Part of a small language model's weights.
Architecture: RMSNorm before each block, rotary positions, untied embeddings, attention and MLP in parallel.
Each number is 128 + 32 x the weight over the matrix's rms, rounded and kept within 0 to 255. Layers, rows and columns count from 0. Numbers have three digits each.

# layer 4 MLP down, 128x320, rms 0.0611, rows 0-99, columns 64-127
085101082178201168179197189118181182091158207182182026141179151146139126143132145153179187137164093121075241196143079170097084135132138034123071179122136100085106113100076133087154171138160078
161149143129096130168114135082181115096105131146145111170124101145155156199116154096101126098116109087138120108129217110141125142130167139132104126141039168127154075115144154159124121128176147
128195141090131129136084093067090181112132157204114090104120081114096120072120142103074170167124124107127093124142086085145132090102113143188133090130089117143114092135119106112151112142098096
147132112112114131144145116119086105143120118109137163094132135144101104111115150081155167196135152133115130163150161110057138128148087106131131096103132157103063090133180108116149199111084136
099118095121105102143106111184114137110154063138140094222127090113101114061173035168176179110096115072169121149133159121076105119131049143121113114116160173183092070147124145163105138158117156
129103192122103119103164137122122155118144164161159116168167090115169129115160080156156089060076175113169110136073132061182110129177160083082146129182141104116149126139073074124151149107152146
095132087104090151153096092138130085134118139162150099104126134188103137110176126122092139118126138112175127136068075195095139093139099147146192109088119124087161088113066119090120143085130110
128130098089118132113152155136143085084118175132117126093119160058136187141134127104093116113105134160116160147207076167043101120085132150167126121072110165153155111094102122173154090177152118
205095091072120113139170135093123117102109125075112087108129129121159096123125156099190115143144100120127193120124172141103140075098138156139141128124112123146177107119142122102144121146052146
075159106128128157167107101119113127182173157113094110156154144120178172135130161152132134086154147103118118135135133136117160091086150191074112123069161198188168091139085063146103170133113153
110172109104108153122109189107147111162137168090125114167177069141165109110097108124077104085106160116157119150140097106102173162126125166192162130118103091112160127165162126107095151157127142
147146112160132054114148118135180135081083154135098123156168165088138078181096151123083082126156120097058091063108085178142150118151195168047136158130178132123165136101144127169115100188080078
135131116077163107124131148113096172132099157123118097155132168142133150126132127102145159118130122090157054116060131098137153152131140095134130101067162092111137118112116129124129154124150060
150135123153109202107171145106129193138111104102134118151114122157167098124202163165128145115126163116169153171119149125137155167159112157067079112141127154145116168128130124131039131112102140
130075182145110139143126116136140113138135164087081187069167156130138105122134112150138177131101092148059053170135124163173158075133177128128116162185108107149161149094136166127111132119084080
122106087071083160115145211097107144091111114103130119124165127129139136096181098098143171117148149118162135133073192133143051148108114125147081095154194134155117148129119092140100115085149091
160156178108151163122152119134127116138087141126097072126168152102171125133139091105151158143128066105186091137148115122102084128135153130098124129104096123096096118137075084132095079122087154
093190132126109154129114097176134117133115149128171104162134120138142137135157149103104135141143091123126110124113123104141120133169156085124151115089140124098166082153162127095159118115138141
084129167100148087138102107102050121098147121201178091138121095149092139080165094154150183151078145107163110129125116141133074133088104186116137156116160143053081125092137161136126140121099101
115126105143095113106141088106117176154155171151125105144163135101120151132099123115176090087132114106085120146119149071105155186150097134139100093128112114140094151128093048124154101123157148
131130133202079164124175171170143139109115077166159099127130155184106111162132107148108190135137163164119143171139132118190141175100072148169112141118144132080140131125127158121142116130098183
093109147112138139173144153179139117155200102098124090138092172103129131119174179108099117117132162162078186136142067078084086092100136145090134120156094146153153114161135072163162133102124141
176131089088112102174175144109098142107112137123168125110118091095139098077115075139125078127078140103114099055165075162130105133159104105128121147157125101113111141058094138078116182199085101
114140129155136147111145101111087108131165120119165114135086110140108158130083122148110093124108131155116112148066109105091091121095102108157157146144089116090095073186081105168131082157151135
131095103097199083143113120188136137115117119173138122067096119111161092102108152145087121078092063066096077127144112095085125083096132125133096160140041164155120161117152121092101219097150091
172157190150132150121065192105128168136112149156158124158167151153086173145082109117117150107146170116126114105121097128111115119123092159088136124111094151146189139136085111142091101179120085
156183098115147116118150146117138104137138175163151103118098137074079073189153096122157150113097147099141108134132170129129131099131108109160100124112166082129123081159129132119165110162146171
138149160132137114104134127143157063115103136058060099022128149099156087118144101115090079164088130117165161135150157135123104165120126131082167158143164139112125111129107104151079099142162095
074111167092191076101124065103145146142121164117098119127124147114125091066091131172107141086113145101153086147166196108102133150127130123060171154135112110159117124128124134173070067121129102
068168163176114164189103154132108130154071134050078129164147125108122120150107134105141089173166120156139122158058099198175164135083163108173083122145113125063107165097121089084079141124126135
171107123144131129096110224137177122151148120144162163150084136130129150114083119109105134152140141147188141111135147103160069136123124131147064113141104105188147147144052146166132118067134107
093025105205144168112107098153132093176135101123202138114116098132188133144178107108109099138116128130118091125135069104114121161155181188145176208096101110130117182193120107117137126118138129
110134131138109095125111168110139124073128120117135146166161087100158142127121107134089085117077159114116135161096131144089134113145131108082202163147159137196106111087102149151130108135132141
136110115186154138144113141123111126098089121111125126128186082134121118124107176072165145110138138146128152144175111153128133173146128133146176127151092075133171129144147081132119114139127110
146069068175123161141113113118137102127119115125143115111112147106089180125136082147129111162104150162141120191163152156092136139086116200105171123125085174139117111146158160142091117176072128
124130131164127167112090068144144117085089121122144138129104121145132203167070155141105143191127092134061134106074146180119153191122147124123156130162151132135169116099154139095098163119121099
133133098146136137219132155099051143127109123175095122161169110139159080067089090184154160116174135114098149182125200131208161155100077115125133122144107107112139123154105136106063100083100151
117138158153128132118148043136143127161165166171153115103152171146121131152147111108160201107124113127165165128173200155141153133127120119147093078133096159111155148103128147166108114144091125
078163118117110116149169073089108151138124121189115123086160172162112088127123180100160126146149107108120133141092086129185071171158152141131148146117073106159104139137159104070177116169144099
109190171118134119110166189156084103134152113079146103104155117071098130140106146074084172195076104132127151142094171090179101135172138126102117144115096153148074076162169130115121094158082130
094188151146107181107043120113127059197107091137132164153137156102185128095121166158106098125130199123194083075127157109162113143067112173212069060143077098088184139145159117160181177045147096
118119072138100142084118157032112158172142135158106119130135147144097130100140133124124148160072140141148114113080152066153133076134130089171138134134093118140159077118077101168153183092148052
127109117121114098130128147116113140107145141128091042122124095081163166127105090132143163114115117124074106064083102151148100093179060141177151088110181177162160120150156131161130134129142132
178149132106166147091110187168121120145143113190094142107122123154126188149104059150059157096010097120112105114077131176102117166089130153148099138129165164124157079108069172194093146157078137
063155133102101156124081101130183131170150093101140169105142088149117140076157181151083107145202203157137149147110162124092175168102151114153130118157123127130098087142172131160114127176157129
117119097147115164085104116183115144154121154057118083137074099119151192164120167142117094133158164145084131192171098108121107097095145124158139118127139173095128085096034164140102122077161113
113115102134131119136159125123128078092133098152120147115104136110139090139126131136086092054046093118098154149122109077139137106157116163121103167075077162147103130133146094137043198091064091
103139156148097146101130089097118129116081139140055085047130116087082134200123126137092092126195149133106117176126111172078097117112120142152116127111170214081097120083084076169098099117122158
170149037127118110112112137155093159101202119127150163144109165113109160142139166127130122108193095102204169171088122171090146112122166150122114118153094077123114175145087094034128158173149113
074130103112123176068125153181125134114122151129125130155105061178131128134159135180094091170051129093138124185165144105099181142137154109093170114078088107107100150203098138132151195076120136
152103124059158117150160076167085145092176127092138134150100084116118115103082164065118108076158100152096131124106157130090120127150119113137110119117119118150152135088168087121118166127120147
165113124165127152099098187197148080086119077086136184147121148171141170157154112157152131165147101125172127166091139091150135098140119118101115113027123087139154089172123104152182136086105157
133124146123096169126081227149122101092133106154104159118132067171157129083078117163175145154078156118138152128118118081144135191121106107118113092113141152115157173122159101145146164104082111
111121108162122106139113125133125091132154114129139134120144197146159180121093139107180129107110147121125190135081109096121121121140111124159045075152128141127179151158143173085166091137085116
134132182134133086134125116151159096144148161157130100098138109093126158123096159084121127102169091122135136173144118123053168069153109121183144123153112058163147112137107097141099185138077090
129109139108143140119141143188100131111096143065136064124106114091098073120147129125162072121135128113128101147162144092092135148200164142199088071201155150143137198141150099123105131121090103
145112165096154126158160080132162108134146107137155133093126142141104171085076175091151185133164117152114126136107179136073154064095106142118108083113139163080143137116092140116111132138105125
169084126094189102088153108101172130060122131101101095099135146134081146107108050104144154149043125111182119134127189101087155111112096116135114123134106085110176155100074127091141145064096082
123140086134125110153153177127103159105115104086133132092196096150157200145141103102154111129135130140141118112085166169062108119112155099109071117135133201099132140135130151112172138112158074
168098133111150090078140138162090104116135113181123153073161132132075136071082109080122129107056129181145078140103161155151185117165155118160192163123154180151084130153076121109109176119142099
065107130105101132095168149147109116202109098143186100106119131109199150140099161172182123082187076153115129114144108154102146137147143129130165113156162059126076179153157140068095152123122135
056154087151167097138118064119146115144118141106132136084126153091090185127198111167131156086129163188134115121117090086152127114133127146143102110136136099139153099137095173113139097116120128
132177132123154116122150122101145054129121144178110165077182147123114103140085159168148116106152150115148120114184101178168133136158138162110141066103040173119161137127167109107131150142112101
137141081097178107144124081092136136136114067111076161143128112109120098092126110146113123133133181125155079095117162156085160122102084138128112101069071096063126188169187126195131110146138101
162142193110188144120138135125134102129116135174149105066109136152097150172086125127136128144129143062158065171152115122116145133127176153197126114091130145133078148117087106165104065135106126
144204163119107118083154085101116025101168144093115124122100169113133069098105088117105136126109081107157191161172076128148126134122127135128131104065143139129166164104117108086101151084166082
124119095109196121127161155087147127149088152122083105129145147125111128102118114125097122141097158163105099131113099108082165128153093099087078146078147121149081151171083127148174106136116120
155176118119121170101098123154173091105119090119110108189150127087135088179165140142105130094138165110122162127100136131105125140157101173142137131124088107150118030087099138097099117169171139
167154087095112185116134161127107163144171086176112093204081055133129147115131099117114150108154128121173090134163078134158122075142100158159115062126133102138139140109117146196125144144142136
147132148119201164082118151164138121141107139127131135119106091123174114144186084105073098201116095114179154157130122127156121142160122089110161145062107184146109154134097122109102110116083128
132137120139167160096090152153134129083167108126095147112120143129112179127146131114125082107134136096178121134155126101116181147149150136076110103142119143147156137114136141161193146123177144
098111136126135135149100128178116183098128142123131113129152158143101142164166138154117058195119099123188115090072082196131119139086148054138127155148146082133162157186153093098160082121115164
097107145147166137129137150137154139104130142107106119125089090096155162090127125148156112029129134184186118141183119142149140151110083171136100144130105103136148113109131149129152123095139133
122100160138175052162116133089179124171101156091051223109114133122188090130164128139087140172133113119101087145145159116089157138180193124126115093077154163108098120133136094103106065106143135
107152086125157102114121122090082025133159173108076198133085167131144193139140128145053103099141138143160123132166065098054195105144108117161129145131160119131111117091158116147068106099159060
158129119159133170117136121094118133170135122074153161168107089136067146144079149152105091140142175067182077132148137157053115079118109106135155071137112153107208120090160137182072141139158207
107087147117131150120142105172176140081106082117091085148148096112174170179147146117183121110149157131146166138177057170187134074109132106133137120064147145110134123121066129152117170168196158
222112154125181145116135120177133111131112093046145125130187151164132148109127114174140136146131099130118130162144155122144183085130124149140131075101145164171169072180157139119125153163141145
200054111127127154097090148080099064153126108214228119171080100135068153132129195134124210133191099127169134088133151142157106108143065135102140172099135190122144161090141151132200143170137159
152122095164115133146098163097109129131092102149093168130118080143127148121137110142104165056150077159116083145219126169128220198174144135108121111136104146160176122192112174100131132142133126
113099091116159127104140109115139127128091144179144135163144144154140158108106142131167169089100140148144164153113115126144139140128159152125138114103116102172157112095163157078144107190124126
071085098094113140127150124186095157070155109139187120189118085140110154095150082105082172125106126117137123162089152091102082130158152154105173126068114157113143079113153186157109129084142135
136151139135071128130115125167129144118072157186183156169159122108175090140200129136180138204126112094144086143126107127153123079154092120151137119118099200165151136100129153108191082174108110
135160127093144113075088140134090161135091084124119085111075126134174137134136094163134128123131135123112143105126140131202115072089158127139142116106185137127090138161109138118135132146137078
168152112175113093181150034202129177137136165124101115126151090123140120155126138096095143122150195176117135119232122160136148100105131114143097151184119129139170155149088173121117117094157123
143127120128128163108115186133111079123157149125124091180037138176135129109131144158083177090192092086140134141145132100218142084096084090134139141089059179092180152162179122128166122089155107
151171145117114138105078140132088117171132154087142146118135154152114125117143127115108088094091164144102149136103127098078142169133138104179213121151099128154130116166108144124145147068133154
151067131105121150101150105084083133099124095098160119125117133168063144197110107107103160136100150048134142092115128144158094133116143104127169130153157090127146131121146137091163111142143125
119131183146150113110144116082143088193190209078085141173137213105164101160145135041133162147100117120133137104134108177145150125159121153129194131194136077068115158123124169141073164113140142
165113125118109119110124107073104119115097118147117116131178063133155160157168112103115128171157153136157087149192187109055146114126125107100156141086130178147111165154171151141132117129139160
090170114104094111106185168145105082138148121068131097122078144077064125104131142129118111101167113183087159166124067143143173166166143127128165096138140110120107083166140170117032156138099105
068122148126126139094156154146172141160108073089140149110055108172121120118041119163126089108150082122164098130130139081127144158171128136125137135114154123099127189151119087151057137074161118
116027185070143154093104135155121134092131078134145101153128193151085176123106167153195105159164068080144088104147145124121155119167123103166130136094074117098125189118202118163130177162128131
111120128136101090099096109106137098140131089125120089131141125167110158116118138088153093169102134080107107158107105104115102127130192158096172076121138078136172145120128106074106136138141141
147116140098102108162130154138113156110104128169099140128148164146130140181148112121167120178095111147135131144162155095196143191106101135102131091148157141109158106164134086142154136142190139
072200162176103148079165166129069141145145086108136205135118107160060132077039144099147117111126177122104106191209115108135163142141131106100041072123031113115169172088116140137155088140146118
068122097166113092074122136097180144106088107171141120128150156131080078102096114136130192151148085107106105115124120148143147133162112139091093172074153126149077148158146141184155186153075118
147152101073079126073158147121122163185134142101093119162119099089153182196125147098115151116179081114155110132197117164157113117128142144119138087121147112070175137137139162126117163116140104
096115102133145255094220108150164174031061190181136148191144150229124062080106180206161097114095115139109162127105092108198135180213137138078186190058018097106145146129160180160159219052095033
141178108202150164120125113131110131068171118124095117091099114104068138155144107155109118136157125138152174168105156068134135109130162124102109109146154135131123123113151053151146117098114130